Weights of a small GPT-style language model, trained from scratch on English Wikipedia: 2.85M parameters.
Each number is 200 + 30 x the weight over its row's rms, rounded and kept within 0 to 999. Layers, rows and columns count from 0. The size before them is the row's rms in percent of the matrix's.

# gate: layer 2 MLP gate, 512x128, rms 0.176, rows 207-224, columns 0-127
# up: layer 2 MLP up, 512x128, rms 0.166, rows 207-224, columns 0-127
# down: layer 2 MLP down (transposed), 512x128, rms 0.142, rows 207-224, columns 0-127
gate207,099,175,211,144,175,195,214,250,198,191,221,183,155,165,188,198,159,198,191,233,220,240,191,166,239,230,163,217,176,183,174,224,250,263,172,223,163,216,158,200,124,220,136,199,210,221,208,170,197,224,227,185,232,179,154,246,159,225,186,204,179,189,156,190,165,218,198,212,210,206,180,147,149,173,204,193,233,122,177,153,188,220,215,229,189,176,215,245,228,205,243,190,216,217,197,235,213,138,220,186,142,175,243,207,187,174,146,216,191,230,153,171,211,197,228,204,220,174,141,185,224,171,207,217,193,239,229,209,214
up207,097,182,116,230,185,172,184,167,198,244,274,216,265,192,194,217,235,203,247,184,182,191,182,222,144,272,190,214,206,230,241,165,156,162,221,160,263,215,256,175,200,205,205,176,216,208,212,198,174,202,203,214,151,213,210,156,251,166,234,220,224,227,185,205,209,222,194,206,189,177,203,201,201,217,242,205,212,234,159,205,215,191,250,201,188,243,169,156,222,205,194,186,161,175,239,175,214,222,167,173,239,192,181,187,169,179,267,199,213,170,243,192,195,227,241,162,198,202,235,236,148,142,211,235,221,174,211,211,208
down207,087,201,160,161,193,212,200,179,265,196,152,149,169,185,202,204,190,238,165,173,269,214,210,197,248,264,184,182,212,211,233,247,214,211,213,251,173,188,175,175,204,167,190,221,202,230,188,167,213,188,155,211,167,161,212,196,231,188,152,207,219,205,204,209,176,198,296,217,231,234,187,140,215,231,276,213,196,209,192,143,177,157,216,179,202,231,193,201,180,233,211,184,223,145,222,154,220,172,215,202,186,181,141,177,203,201,238,269,181,218,190,188,214,205,231,158,243,180,202,209,191,188,157,215,167,183,248,170,191
gate208,102,157,178,182,181,200,197,255,223,189,194,214,192,247,156,217,201,185,223,210,192,223,194,215,216,186,187,184,189,255,201,213,170,203,237,232,183,198,155,274,203,194,201,233,208,244,159,210,241,210,142,196,198,179,202,223,181,187,156,243,209,178,187,167,208,193,220,257,228,144,261,217,177,211,178,240,200,212,205,218,191,181,180,219,262,223,210,218,208,191,161,165,229,213,236,238,207,196,202,161,203,152,184,210,165,201,217,216,254,159,160,190,134,250,138,238,261,178,168,136,208,174,219,216,189,241,244,153,170
up208,090,186,251,190,214,243,179,221,159,186,200,193,204,169,178,223,179,216,161,160,228,223,199,172,198,176,201,210,218,182,237,215,196,165,178,218,131,214,155,197,159,235,132,154,199,224,230,194,118,176,194,144,211,208,183,170,269,248,236,158,176,169,197,212,230,204,256,201,197,190,178,207,182,195,215,219,158,183,181,254,145,155,181,182,170,184,191,250,228,166,176,225,190,180,162,198,171,249,194,175,205,175,220,205,190,150,220,214,190,232,170,222,208,230,230,205,234,158,221,182,225,205,251,204,258,202,152,238,219
down208,092,197,202,176,170,174,174,243,235,185,224,198,153,227,215,231,157,220,268,251,162,195,178,172,216,210,187,147,180,177,199,204,225,214,189,197,207,184,246,266,186,190,164,219,193,166,157,215,213,194,180,234,155,233,198,249,137,183,199,182,214,240,186,142,162,182,162,189,178,166,192,217,164,215,216,175,194,219,197,195,185,209,212,227,225,196,177,211,194,158,254,187,257,167,195,244,222,239,212,127,174,224,195,222,216,251,249,179,207,279,189,187,220,171,133,217,267,211,194,215,209,235,164,213,182,198,183,200,200
gate209,111,198,248,169,213,188,204,176,196,220,160,220,193,158,233,170,152,277,206,220,225,211,195,217,210,229,173,192,194,221,134,186,183,178,235,218,211,235,174,176,265,232,188,239,183,190,180,207,231,189,258,234,215,179,206,270,228,201,230,219,200,221,260,195,184,212,143,265,235,167,200,227,190,159,187,198,234,211,228,170,259,168,197,200,212,147,237,132,174,236,197,182,208,198,178,164,159,198,203,200,237,212,207,249,188,217,182,182,237,204,152,220,255,244,176,205,217,175,210,214,231,233,194,217,171,226,162,175,163
up209,102,210,158,230,230,240,201,155,207,166,212,174,240,183,190,179,213,194,236,186,165,174,200,192,166,176,262,228,167,249,233,196,221,193,183,195,198,193,198,191,224,171,184,202,192,171,176,228,193,203,113,229,185,237,202,127,152,189,171,231,260,173,221,228,273,222,247,233,177,201,193,239,164,216,249,206,162,242,246,223,196,191,211,222,196,229,164,194,212,179,207,219,199,155,226,177,237,180,211,147,184,173,212,169,168,195,216,169,169,186,218,191,170,247,202,248,204,262,180,164,199,128,237,226,168,207,187,203,227
down209,103,215,208,216,186,163,219,164,190,182,219,219,180,227,260,161,193,211,193,206,173,181,217,218,189,215,212,210,205,213,249,144,207,219,213,203,233,157,193,162,194,190,185,162,194,170,185,177,149,173,186,170,225,207,149,217,167,174,182,251,209,221,170,192,210,212,231,147,203,145,185,191,135,219,253,260,144,152,205,282,188,226,223,190,208,172,196,156,158,198,189,151,184,227,211,202,211,163,236,199,184,164,226,180,230,206,229,232,170,174,209,201,156,190,184,179,122,249,210,203,188,164,197,177,182,144,257,213,254
gate210,095,155,110,180,159,158,149,216,186,211,236,217,240,159,184,203,247,233,203,189,165,178,181,189,258,253,189,242,202,226,203,169,195,270,216,135,194,159,169,185,206,197,222,191,192,228,139,230,217,228,195,217,182,258,215,141,191,216,215,236,233,183,221,225,200,239,169,186,218,195,199,185,167,189,176,210,197,221,188,232,247,205,197,187,215,188,180,226,199,207,172,216,240,135,216,245,204,232,194,222,166,205,218,207,140,167,178,193,167,229,206,230,105,179,218,239,213,222,227,181,180,222,221,214,211,189,201,180,204
up210,098,120,157,175,207,132,143,147,169,187,170,221,192,221,214,216,241,190,197,164,232,229,182,198,203,269,217,220,206,189,226,184,175,198,201,184,208,194,168,142,227,224,161,191,203,204,208,188,206,195,147,151,182,179,200,182,226,218,202,221,244,190,185,221,208,218,162,256,262,188,163,263,202,197,214,229,203,159,163,199,162,229,211,197,202,220,166,229,209,172,215,194,190,134,245,200,193,207,124,206,169,252,159,192,202,208,189,205,161,227,199,210,171,163,218,182,221,211,187,159,243,235,173,130,225,219,191,170,226
down210,105,220,214,225,243,200,245,164,220,153,200,164,123,185,236,145,267,152,241,114,235,252,241,194,162,213,215,194,232,181,181,167,229,215,190,179,190,207,206,185,205,177,171,204,186,136,235,189,157,169,158,201,188,205,182,179,198,204,176,199,239,223,183,206,212,213,180,205,225,159,190,271,197,215,175,214,180,149,215,188,172,199,194,205,175,214,210,240,222,203,249,205,203,163,212,236,178,166,163,158,239,201,187,222,164,220,195,239,225,204,169,164,219,168,162,208,193,214,139,182,220,161,160,139,209,223,192,199,228
gate211,102,237,164,200,167,258,213,183,148,157,218,200,223,259,193,210,224,188,188,197,192,204,265,186,252,228,207,189,182,211,259,256,124,177,163,216,203,157,185,214,196,225,214,167,197,219,220,169,192,239,226,232,134,176,193,186,188,181,233,228,185,213,130,253,231,226,161,163,169,169,198,200,179,178,232,162,179,165,164,171,211,226,192,191,242,159,219,236,258,219,145,224,197,230,188,201,200,245,215,169,200,197,186,168,205,167,195,166,170,182,264,237,194,210,191,203,202,207,182,179,182,219,237,142,214,213,189,201,230
up211,103,276,202,207,120,177,204,172,205,185,204,193,206,204,172,200,207,158,182,258,224,244,234,226,196,235,239,212,166,159,194,222,218,133,200,236,176,203,214,207,183,184,252,185,227,202,121,185,225,191,206,200,211,245,240,222,186,185,208,197,181,177,214,163,233,228,207,197,113,187,221,167,212,231,195,212,169,121,228,247,221,214,169,154,208,115,176,244,205,218,201,238,187,212,201,216,178,217,168,199,207,226,202,197,202,157,204,201,167,172,250,232,220,139,215,175,223,216,200,184,191,181,212,227,207,224,235,178,171
down211,100,224,179,200,215,238,226,163,210,218,182,191,201,235,197,239,227,196,215,201,238,195,221,273,192,192,213,230,255,230,180,188,182,211,175,177,163,193,159,165,182,248,192,172,223,215,202,219,154,231,230,197,191,178,137,196,155,154,173,199,195,200,219,179,219,184,175,142,198,212,175,200,194,255,257,218,140,212,212,176,191,182,221,172,175,162,223,288,161,198,142,200,237,164,197,197,197,216,199,252,144,172,255,185,237,173,182,216,224,170,220,223,140,221,195,265,197,255,162,208,230,199,214,206,213,220,208,227,239
gate212,101,179,233,170,183,199,137,178,232,212,206,194,219,177,201,136,185,148,191,200,191,152,209,206,149,174,209,194,196,165,208,200,225,216,216,187,257,207,230,134,216,234,237,183,184,218,185,213,149,303,157,236,219,242,191,203,211,201,186,217,224,207,197,232,212,174,192,176,202,239,171,138,167,248,238,152,165,219,176,253,167,195,167,171,243,209,157,202,199,226,167,179,193,215,131,188,212,185,188,204,194,242,178,151,231,181,222,172,235,234,164,181,190,185,177,229,203,226,258,183,213,172,202,192,168,203,201,155,228
up212,094,176,142,194,195,203,173,155,243,226,274,200,201,277,242,196,244,219,235,179,227,161,204,222,255,212,177,179,165,189,201,180,226,202,178,187,162,207,173,160,177,161,154,218,193,153,214,200,225,194,228,171,205,192,193,182,209,136,221,149,228,192,250,270,169,235,183,215,220,153,178,210,216,151,175,202,175,198,154,157,194,180,172,220,171,193,212,218,180,204,247,178,172,218,220,195,251,153,223,211,208,178,221,215,221,167,177,220,187,186,185,150,218,179,164,203,251,195,201,244,191,268,174,196,199,172,230,233,161
down212,103,243,206,169,222,180,235,150,162,187,219,182,166,180,183,170,227,165,149,199,193,207,252,210,182,207,187,175,224,147,143,210,159,185,177,214,238,167,208,242,156,169,193,166,204,152,197,181,129,238,253,167,233,156,198,176,216,199,209,190,223,194,188,172,130,196,199,213,194,165,206,190,224,189,178,220,251,177,188,231,173,195,219,221,189,152,207,204,184,189,144,158,208,221,154,194,215,206,204,272,165,220,161,185,190,145,172,249,216,245,168,245,185,230,193,174,167,229,176,225,253,214,225,187,188,230,247,218,177
gate213,102,230,183,174,226,159,195,209,241,235,156,199,243,254,216,198,155,202,263,150,201,159,201,196,184,156,193,147,224,162,174,218,257,195,219,270,224,203,222,196,187,183,178,224,190,201,210,197,218,227,173,237,199,232,183,245,200,239,179,200,241,219,153,196,186,171,242,243,176,225,177,235,211,215,174,231,133,180,254,170,220,218,187,221,222,219,153,229,213,206,211,225,192,196,236,272,202,201,202,175,192,149,153,172,175,229,194,198,234,212,159,197,152,185,249,232,201,175,159,201,212,138,194,238,171,195,152,210,209
up213,105,218,180,199,164,174,199,188,213,180,154,225,174,145,161,190,195,226,157,232,255,209,169,171,245,229,234,213,183,172,209,231,189,225,243,187,173,234,221,195,253,228,165,205,234,216,166,158,155,168,174,172,201,184,189,254,159,181,183,180,183,199,165,155,226,225,242,182,190,166,215,197,205,174,160,183,258,187,145,234,188,208,203,201,177,195,189,219,222,225,174,152,215,193,163,228,123,202,180,210,188,201,280,175,256,217,201,208,177,158,225,170,261,165,204,219,228,164,154,212,233,214,160,174,167,165,190,170,216
down213,098,220,207,201,193,178,184,177,217,242,176,164,239,208,173,165,190,206,155,186,248,139,181,221,216,256,199,223,125,218,214,184,238,213,194,209,208,174,140,154,186,201,177,220,214,236,229,189,173,157,189,209,202,249,236,255,180,215,156,251,180,251,157,211,200,172,203,244,232,250,221,242,193,158,196,201,228,185,228,266,199,192,235,194,226,190,185,205,150,222,177,198,197,223,215,174,207,237,181,126,177,164,216,208,172,174,182,167,209,164,152,187,228,173,204,216,188,121,179,199,206,212,214,210,162,206,229,245,159
gate214,092,199,227,208,151,167,151,189,231,253,185,223,237,244,167,192,166,233,158,183,197,221,217,189,196,123,238,172,194,256,194,138,267,240,235,206,214,176,230,152,218,200,179,241,179,172,203,177,213,212,160,249,155,214,162,207,222,183,223,164,199,239,271,165,188,173,182,285,264,180,197,197,221,189,193,162,194,158,156,200,167,161,233,187,232,158,222,226,196,185,207,254,188,237,180,206,178,185,207,197,194,210,205,217,218,213,197,188,226,193,195,198,214,181,192,233,217,163,202,179,151,173,187,185,185,182,217,222,153
up214,100,188,221,204,231,190,242,194,180,255,221,213,147,207,246,142,246,173,193,232,167,202,186,216,235,189,173,130,223,189,176,193,181,203,198,208,173,188,154,184,122,219,202,192,162,185,175,283,212,168,178,194,205,205,181,173,191,242,198,192,205,203,205,209,156,244,228,161,198,234,226,184,195,254,201,206,226,184,241,239,240,212,164,237,135,193,175,158,232,200,251,164,213,195,211,202,203,170,232,183,212,207,190,202,218,234,204,153,226,252,171,187,253,189,218,208,130,194,206,256,198,185,207,202,149,188,198,132,208
down214,094,252,192,215,238,215,198,169,197,173,157,247,203,240,170,252,157,200,207,194,181,159,235,161,250,156,206,179,200,149,162,223,190,204,228,246,142,195,221,189,211,202,257,142,250,197,229,239,138,220,219,162,240,207,172,159,122,160,219,202,206,292,183,191,256,185,211,194,175,231,219,189,164,232,134,186,185,228,193,189,207,207,193,234,231,229,209,201,211,196,196,185,136,217,191,192,211,196,169,169,206,215,202,198,218,187,196,158,214,197,238,183,172,176,166,212,215,201,194,231,200,171,202,238,209,176,232,194,162
gate215,111,197,203,235,197,245,154,225,176,235,187,174,138,229,176,197,239,232,225,185,221,196,206,176,266,213,186,206,213,91,212,242,140,220,248,251,197,183,203,196,238,185,182,178,186,200,214,200,214,226,170,234,156,230,214,172,176,170,244,201,209,224,182,210,193,226,198,182,200,211,228,192,171,123,171,232,243,225,154,157,216,171,201,263,255,254,200,199,194,157,222,221,186,204,203,201,221,200,201,242,249,233,190,173,208,200,168,142,172,181,219,200,177,205,200,170,199,213,158,247,232,224,188,214,192,233,179,185,159
up215,111,236,187,200,219,244,217,260,215,194,162,186,198,159,229,191,199,211,225,224,172,197,218,199,223,179,127,216,200,160,206,202,217,159,208,199,152,170,161,214,260,206,195,177,243,237,266,186,200,216,154,236,211,210,195,194,230,226,153,203,256,238,203,196,228,156,218,209,169,222,147,140,160,300,228,210,172,187,201,219,221,177,186,222,215,185,167,174,215,214,200,199,196,160,154,231,183,220,237,203,177,238,261,228,197,255,177,198,221,227,207,218,209,226,166,172,179,197,210,182,150,192,222,181,264,189,207,158,173
down215,105,230,169,235,206,251,173,229,255,201,144,180,247,255,225,226,230,192,145,180,206,221,208,211,225,221,231,205,146,244,185,181,153,218,230,188,198,157,207,189,172,200,241,178,260,194,137,233,280,173,188,222,188,155,211,190,158,233,181,163,110,206,190,162,145,231,204,229,234,190,201,216,213,198,181,266,214,180,178,223,210,181,205,182,221,238,219,195,157,181,153,208,209,230,189,201,186,199,148,190,147,204,241,203,151,215,233,231,220,210,170,190,204,217,186,205,202,195,185,195,229,207,208,175,240,192,198,203,166
gate216,100,211,178,183,184,208,197,224,160,215,278,205,190,155,199,186,187,201,245,203,173,244,234,157,180,215,208,189,189,213,265,205,165,221,244,190,159,208,194,253,239,201,197,211,196,204,185,178,134,283,182,259,189,187,191,236,172,227,214,202,186,158,205,181,172,171,226,157,127,215,241,210,228,168,189,171,203,222,181,179,192,193,180,150,206,225,230,213,230,156,205,169,184,184,211,258,182,151,227,216,228,219,187,184,269,229,128,217,163,222,245,191,226,187,161,232,153,192,193,236,216,217,202,214,181,219,221,206,165
up216,109,217,227,211,201,237,227,222,218,190,272,174,183,188,141,199,186,232,124,199,199,153,198,186,228,153,273,138,179,242,165,177,225,241,192,225,168,212,199,186,179,175,216,201,182,166,207,243,150,242,154,220,213,211,183,195,246,216,233,196,204,203,190,212,175,233,215,174,220,223,228,207,162,222,205,184,177,271,195,230,177,188,239,169,159,225,200,244,175,182,225,238,206,167,187,178,221,239,178,174,207,198,192,177,153,191,194,144,196,207,212,202,177,223,202,229,196,156,219,279,150,246,173,182,173,209,244,163,215
down216,108,177,198,241,181,201,200,233,218,166,208,165,254,211,170,194,146,264,199,223,196,204,248,189,256,242,219,238,243,255,188,208,203,239,198,209,184,221,173,199,189,160,237,171,255,173,192,229,228,254,174,212,231,231,224,144,182,241,165,195,182,218,162,198,203,235,226,203,252,191,226,229,122,204,212,263,163,201,193,135,193,196,267,198,180,230,197,216,166,216,195,189,207,226,184,162,151,217,215,212,200,237,204,185,143,230,230,187,192,217,184,198,168,229,164,196,184,207,232,201,188,220,175,208,236,229,151,148,202
gate217,097,202,236,157,242,195,251,195,174,229,164,210,200,203,229,170,215,179,182,217,225,194,222,218,201,209,225,155,245,140,198,239,231,181,175,124,220,163,225,209,223,185,234,187,172,189,215,203,232,138,211,239,237,217,224,178,142,175,178,151,205,206,251,207,214,241,185,241,215,172,243,205,218,243,151,218,198,226,197,148,246,223,176,245,192,232,241,198,213,187,190,240,229,127,219,239,185,188,184,244,176,178,194,246,159,205,231,176,169,183,182,232,192,245,172,165,190,174,166,248,207,180,172,178,164,173,168,200,216
up217,096,211,211,171,235,206,271,200,140,218,189,188,204,167,213,181,188,166,183,201,224,223,184,219,180,218,196,187,182,195,237,197,166,148,200,215,261,200,218,260,170,213,194,154,208,185,238,204,213,153,253,244,236,232,196,186,201,167,204,169,182,201,201,240,195,168,271,206,238,210,198,237,232,241,170,176,204,147,222,195,199,198,129,228,129,200,194,142,201,205,200,275,248,201,195,220,204,196,175,246,156,219,226,275,233,189,221,148,192,166,188,192,199,198,200,172,190,176,177,198,199,233,143,216,165,182,177,190,223
down217,096,182,235,154,204,179,190,151,135,200,221,166,131,215,186,226,215,177,196,191,267,213,177,228,206,212,241,233,228,203,239,227,216,217,193,123,202,179,185,183,212,177,246,163,172,221,208,221,195,212,162,212,200,211,185,237,182,192,203,131,160,192,219,269,192,188,209,294,143,260,245,213,209,203,170,197,200,175,185,174,218,207,265,215,143,185,204,198,168,234,192,200,232,171,218,199,203,209,203,191,184,214,216,210,285,156,225,236,180,169,196,215,203,233,180,177,178,186,221,186,221,164,212,181,187,194,167,225,175
gate218,102,193,130,203,197,158,244,243,196,174,238,178,185,178,261,183,258,227,159,257,212,227,178,169,192,200,202,198,197,269,253,230,164,243,265,218,212,211,209,183,175,230,179,190,208,184,215,165,274,228,234,175,167,207,188,227,172,208,198,195,185,170,209,212,208,212,169,218,177,204,187,229,169,145,191,205,191,175,236,258,173,224,211,188,231,164,255,173,168,167,226,149,171,168,177,201,166,192,199,210,175,154,169,197,232,215,179,193,151,241,205,229,184,191,198,249,194,166,237,189,141,192,193,197,216,190,227,188,147
up218,093,139,216,202,193,216,184,156,187,198,185,197,238,231,192,242,172,253,256,159,188,215,173,223,189,169,224,189,210,224,204,178,196,185,174,216,186,219,199,206,293,162,213,168,162,173,188,211,186,181,208,260,183,194,145,209,230,144,163,263,225,199,232,229,155,198,229,171,172,207,204,168,196,219,166,194,196,237,183,162,246,213,174,183,177,236,223,168,200,166,192,199,211,249,190,260,168,265,173,173,224,225,216,199,174,209,180,206,160,206,159,186,190,207,142,184,155,232,189,208,230,202,201,100,222,209,180,188,203
down218,100,211,202,166,122,221,187,228,184,241,154,279,195,224,198,183,194,125,211,251,200,218,173,245,191,173,240,208,240,229,201,139,189,196,226,233,175,214,208,212,234,188,234,218,201,256,223,160,214,196,175,235,189,181,212,189,233,174,208,192,144,228,201,255,205,142,224,248,201,196,176,210,217,207,243,161,230,179,227,211,166,176,214,217,177,275,183,234,194,170,174,211,170,205,224,240,205,206,193,208,253,218,175,215,187,193,183,225,185,184,216,225,247,252,202,189,182,253,213,234,184,174,161,213,256,205,173,171,240
gate219,097,255,198,201,168,227,245,214,170,201,221,179,203,202,207,153,189,210,165,199,196,211,149,244,242,180,297,160,155,154,218,239,179,222,232,230,217,199,244,162,197,206,201,198,200,229,172,205,178,234,209,286,226,182,167,210,171,127,167,201,184,167,233,258,225,236,219,192,191,189,207,229,195,218,209,192,205,237,174,218,198,159,225,217,260,212,252,209,197,229,165,214,157,172,187,200,159,193,221,220,176,237,199,193,178,223,215,223,186,219,213,275,211,214,185,194,177,228,186,217,216,153,177,275,175,175,190,205,181
up219,092,286,174,219,151,233,229,212,163,171,217,218,190,149,126,185,162,198,219,195,226,213,156,172,244,195,231,135,180,245,248,185,144,195,212,161,214,186,204,248,231,194,206,178,205,225,198,189,163,232,205,284,255,171,190,188,216,191,227,190,209,205,197,217,160,207,255,175,193,208,240,262,208,200,247,247,165,208,217,179,208,201,171,185,195,174,219,222,177,194,193,202,197,171,172,217,162,186,247,252,238,239,191,196,234,180,183,194,223,193,159,172,162,161,189,190,140,188,200,161,218,197,211,221,182,208,238,215,184
down219,099,221,197,216,172,235,185,222,236,212,256,213,186,225,154,238,136,181,191,151,191,220,184,172,228,186,235,196,200,232,199,210,208,201,191,179,161,210,199,230,166,173,228,145,221,187,218,139,202,200,167,286,201,199,242,163,205,231,129,189,204,159,145,216,161,202,224,226,185,232,181,213,216,158,212,217,149,165,163,204,151,211,205,215,150,186,222,246,192,229,228,226,254,144,235,193,172,219,165,231,144,187,190,174,221,226,149,207,201,202,172,179,185,212,209,206,206,258,220,167,230,181,186,239,143,192,211,182,207
gate220,099,171,163,171,187,188,204,212,229,232,221,231,213,195,222,160,180,180,242,187,226,161,171,208,226,283,198,219,179,224,233,208,182,215,230,195,171,261,175,192,131,194,209,222,193,182,196,172,214,158,166,187,183,240,202,174,186,229,200,252,126,273,218,232,244,216,201,203,217,179,173,176,170,183,218,202,225,222,147,244,155,227,189,160,222,203,231,210,227,294,185,188,145,217,164,208,223,243,181,223,242,177,204,260,212,186,188,194,209,197,194,208,233,202,230,243,224,207,156,185,234,252,210,198,193,166,212,192,234
up220,106,208,199,229,244,231,173,203,199,212,197,204,203,210,174,214,199,256,180,241,206,244,220,259,174,227,199,144,172,123,177,158,199,172,203,199,237,179,171,187,186,172,194,204,211,234,230,178,172,173,231,198,194,169,203,237,216,232,172,183,223,203,234,209,176,201,205,212,140,156,210,203,188,194,208,243,237,179,263,137,174,168,173,214,183,147,190,163,185,193,199,232,282,193,195,206,161,197,215,181,216,156,165,259,209,156,250,223,233,231,222,257,166,237,153,186,242,188,203,183,177,171,244,235,205,219,253,210,218
down220,106,154,133,190,214,173,191,235,283,241,157,204,231,208,234,195,177,203,212,163,222,213,190,238,166,194,159,216,194,219,152,176,203,201,171,233,212,192,198,200,226,243,183,208,219,203,225,207,216,239,186,220,182,218,144,236,235,190,176,214,144,195,207,134,120,227,214,232,187,153,200,165,189,173,248,283,187,173,228,182,180,209,188,231,234,225,212,187,172,178,205,205,230,179,164,245,187,207,174,257,234,183,195,231,196,266,172,202,238,181,216,202,202,208,212,268,191,230,194,182,199,198,207,176,192,196,216,173,265
gate221,106,243,160,225,214,195,218,196,191,245,183,169,221,189,200,196,194,194,217,190,189,224,175,223,272,173,233,225,187,222,214,144,214,125,194,216,177,211,159,255,200,185,202,202,213,183,231,178,240,229,107,210,148,187,247,179,214,190,155,227,188,237,200,194,198,265,196,203,203,190,158,175,231,205,151,198,180,234,221,197,219,220,199,172,223,229,176,217,163,172,134,181,189,208,172,241,250,175,229,248,226,189,237,219,181,194,192,134,210,201,232,207,186,210,207,175,155,238,142,215,193,258,239,205,210,248,209,183,243
up221,100,158,248,127,130,223,189,223,140,203,214,206,234,113,233,188,149,182,182,162,224,175,191,203,185,240,182,213,229,219,215,163,210,192,189,185,168,187,210,237,229,206,145,215,171,215,173,160,218,213,239,219,188,243,194,201,169,244,222,188,183,196,224,190,216,232,217,179,194,197,228,206,201,183,222,141,271,181,165,191,121,183,196,227,173,124,174,170,207,230,205,199,177,211,130,192,183,210,228,194,249,184,223,176,155,182,204,211,200,214,187,221,187,217,191,211,223,187,233,227,193,178,243,193,229,191,176,251,234
down221,105,169,148,181,139,166,169,180,229,257,202,247,197,183,201,208,178,156,177,206,181,238,224,133,172,173,193,224,248,160,240,177,205,204,189,199,146,200,231,180,195,203,181,173,230,169,212,184,164,233,223,190,225,207,211,226,235,165,241,180,213,208,207,193,233,178,195,213,218,181,159,233,167,243,181,142,134,179,224,179,173,214,205,190,171,242,196,215,235,209,265,187,217,206,136,182,148,227,181,186,164,230,195,188,178,174,158,223,220,193,192,207,169,238,211,150,198,143,245,227,242,188,144,206,164,175,190,171,236
gate222,093,219,204,212,181,211,239,286,173,240,119,247,169,217,247,220,181,226,163,242,215,188,182,210,187,207,196,151,233,216,205,227,215,234,207,163,185,237,227,241,158,198,186,225,162,200,189,201,207,194,212,253,200,187,236,204,210,202,161,198,162,217,215,204,148,225,201,220,150,196,171,178,182,206,238,235,215,194,202,116,178,202,200,172,191,92,246,227,195,210,181,245,206,232,194,215,166,165,192,204,172,158,166,225,218,160,235,242,206,238,131,239,235,187,204,216,227,190,204,206,211,183,196,189,201,180,184,220,185
up222,089,224,155,138,195,209,205,197,237,219,175,227,225,256,282,265,200,222,202,231,217,228,174,189,221,220,212,252,219,231,174,187,163,244,205,205,183,201,188,216,209,207,168,208,149,183,175,175,130,203,217,176,177,209,245,206,215,174,187,216,224,179,220,165,153,212,175,214,233,197,180,200,221,199,195,225,276,185,169,172,124,130,224,176,250,184,207,191,188,182,188,218,191,201,250,172,182,221,202,246,220,184,190,236,217,182,205,211,219,230,191,184,189,210,171,216,262,230,211,204,184,221,243,181,219,287,192,231,244
down222,094,228,175,160,205,242,223,208,184,228,177,192,191,240,204,229,197,240,178,275,190,212,173,189,256,228,207,164,150,247,206,267,232,204,211,236,180,184,224,225,228,223,168,226,221,179,202,240,198,185,176,193,209,191,201,236,264,180,148,197,176,224,204,152,226,181,196,181,226,177,190,173,184,206,236,269,250,237,210,149,203,190,176,176,185,194,144,198,211,198,226,251,212,212,243,214,162,158,196,186,156,216,183,203,224,243,210,153,182,260,164,241,205,238,249,208,240,251,236,217,210,187,180,175,219,235,155,223,209
gate223,090,133,197,191,208,183,194,175,229,224,187,225,197,228,205,164,225,186,160,186,249,176,218,183,217,110,159,211,185,208,197,156,198,252,153,218,159,197,170,202,191,157,232,147,154,153,198,178,231,201,239,173,185,154,223,206,203,161,200,190,228,227,198,168,189,145,226,162,210,216,208,187,202,184,154,186,124,205,282,224,205,210,194,208,159,196,220,204,140,176,218,166,161,210,192,222,204,198,177,233,200,158,242,205,168,211,222,177,150,227,237,155,213,169,218,188,164,173,233,265,186,210,179,182,219,222,174,188,179
up223,097,180,234,185,196,168,235,224,185,238,222,222,242,133,192,152,230,161,180,188,242,180,206,208,210,178,177,220,169,230,150,172,198,183,177,239,210,163,237,236,175,222,234,151,176,211,178,182,251,181,204,198,153,170,197,186,169,194,190,213,260,215,183,216,179,186,232,164,235,269,229,217,203,168,159,205,172,245,235,218,223,214,178,193,165,297,213,173,176,185,218,180,180,193,229,237,172,161,193,229,188,147,235,251,177,201,190,181,207,210,205,165,174,215,204,228,138,200,205,196,190,214,190,227,124,242,206,186,242
down223,092,160,198,200,186,200,188,167,189,280,162,203,163,224,171,220,188,221,174,213,217,232,235,184,154,178,169,154,239,178,226,180,233,203,156,177,229,214,251,210,191,186,133,188,185,239,154,208,226,180,180,182,191,193,184,226,184,201,169,226,218,226,198,163,215,168,240,197,135,238,181,176,196,158,189,199,209,211,191,164,188,193,207,189,154,218,176,165,212,183,204,129,201,198,189,207,268,242,194,137,146,156,199,166,160,150,178,127,182,232,225,180,229,207,165,217,180,220,210,202,171,215,190,190,161,235,205,211,275
gate224,103,230,196,202,152,157,180,210,225,229,167,174,263,232,185,103,230,233,239,216,212,209,221,220,218,173,190,175,216,160,204,174,172,260,241,189,185,187,172,190,180,209,218,176,214,238,214,220,241,209,227,226,171,127,214,183,189,239,204,120,208,214,166,154,182,216,241,202,165,239,141,218,181,225,170,204,185,186,171,224,188,202,215,211,217,196,200,157,226,176,216,198,181,205,215,158,243,212,184,258,190,208,188,176,202,156,245,182,226,191,196,247,145,113,221,220,184,187,188,222,205,179,180,184,204,242,188,218,237
up224,098,164,173,221,204,185,183,226,169,215,211,206,160,225,164,216,168,194,189,187,220,207,200,170,161,201,167,200,213,212,201,142,248,268,150,236,211,181,188,160,225,240,229,212,220,188,242,193,228,168,137,191,207,121,174,246,225,161,266,179,261,211,160,237,224,232,203,149,219,197,216,194,222,218,201,133,144,207,180,195,181,242,233,219,193,235,232,168,156,151,180,201,223,203,158,222,170,195,204,198,229,219,208,214,208,218,235,184,240,196,230,219,241,197,147,189,233,151,184,246,208,205,218,232,211,194,209,230,156
down224,100,167,220,242,238,248,156,170,197,236,193,193,255,183,212,123,198,199,196,223,224,215,180,150,205,217,235,207,224,185,217,206,212,186,178,198,193,150,218,180,240,209,219,174,225,197,148,178,224,247,227,177,179,180,201,177,124,174,178,174,177,190,219,201,223,189,150,190,217,238,182,237,192,180,239,196,201,169,229,221,220,213,219,204,164,142,256,136,175,181,154,184,105,230,164,202,217,189,201,228,153,177,211,216,206,204,171,201,172,188,214,233,245,132,194,192,231,246,188,192,213,129,186,203,212,180,214,217,172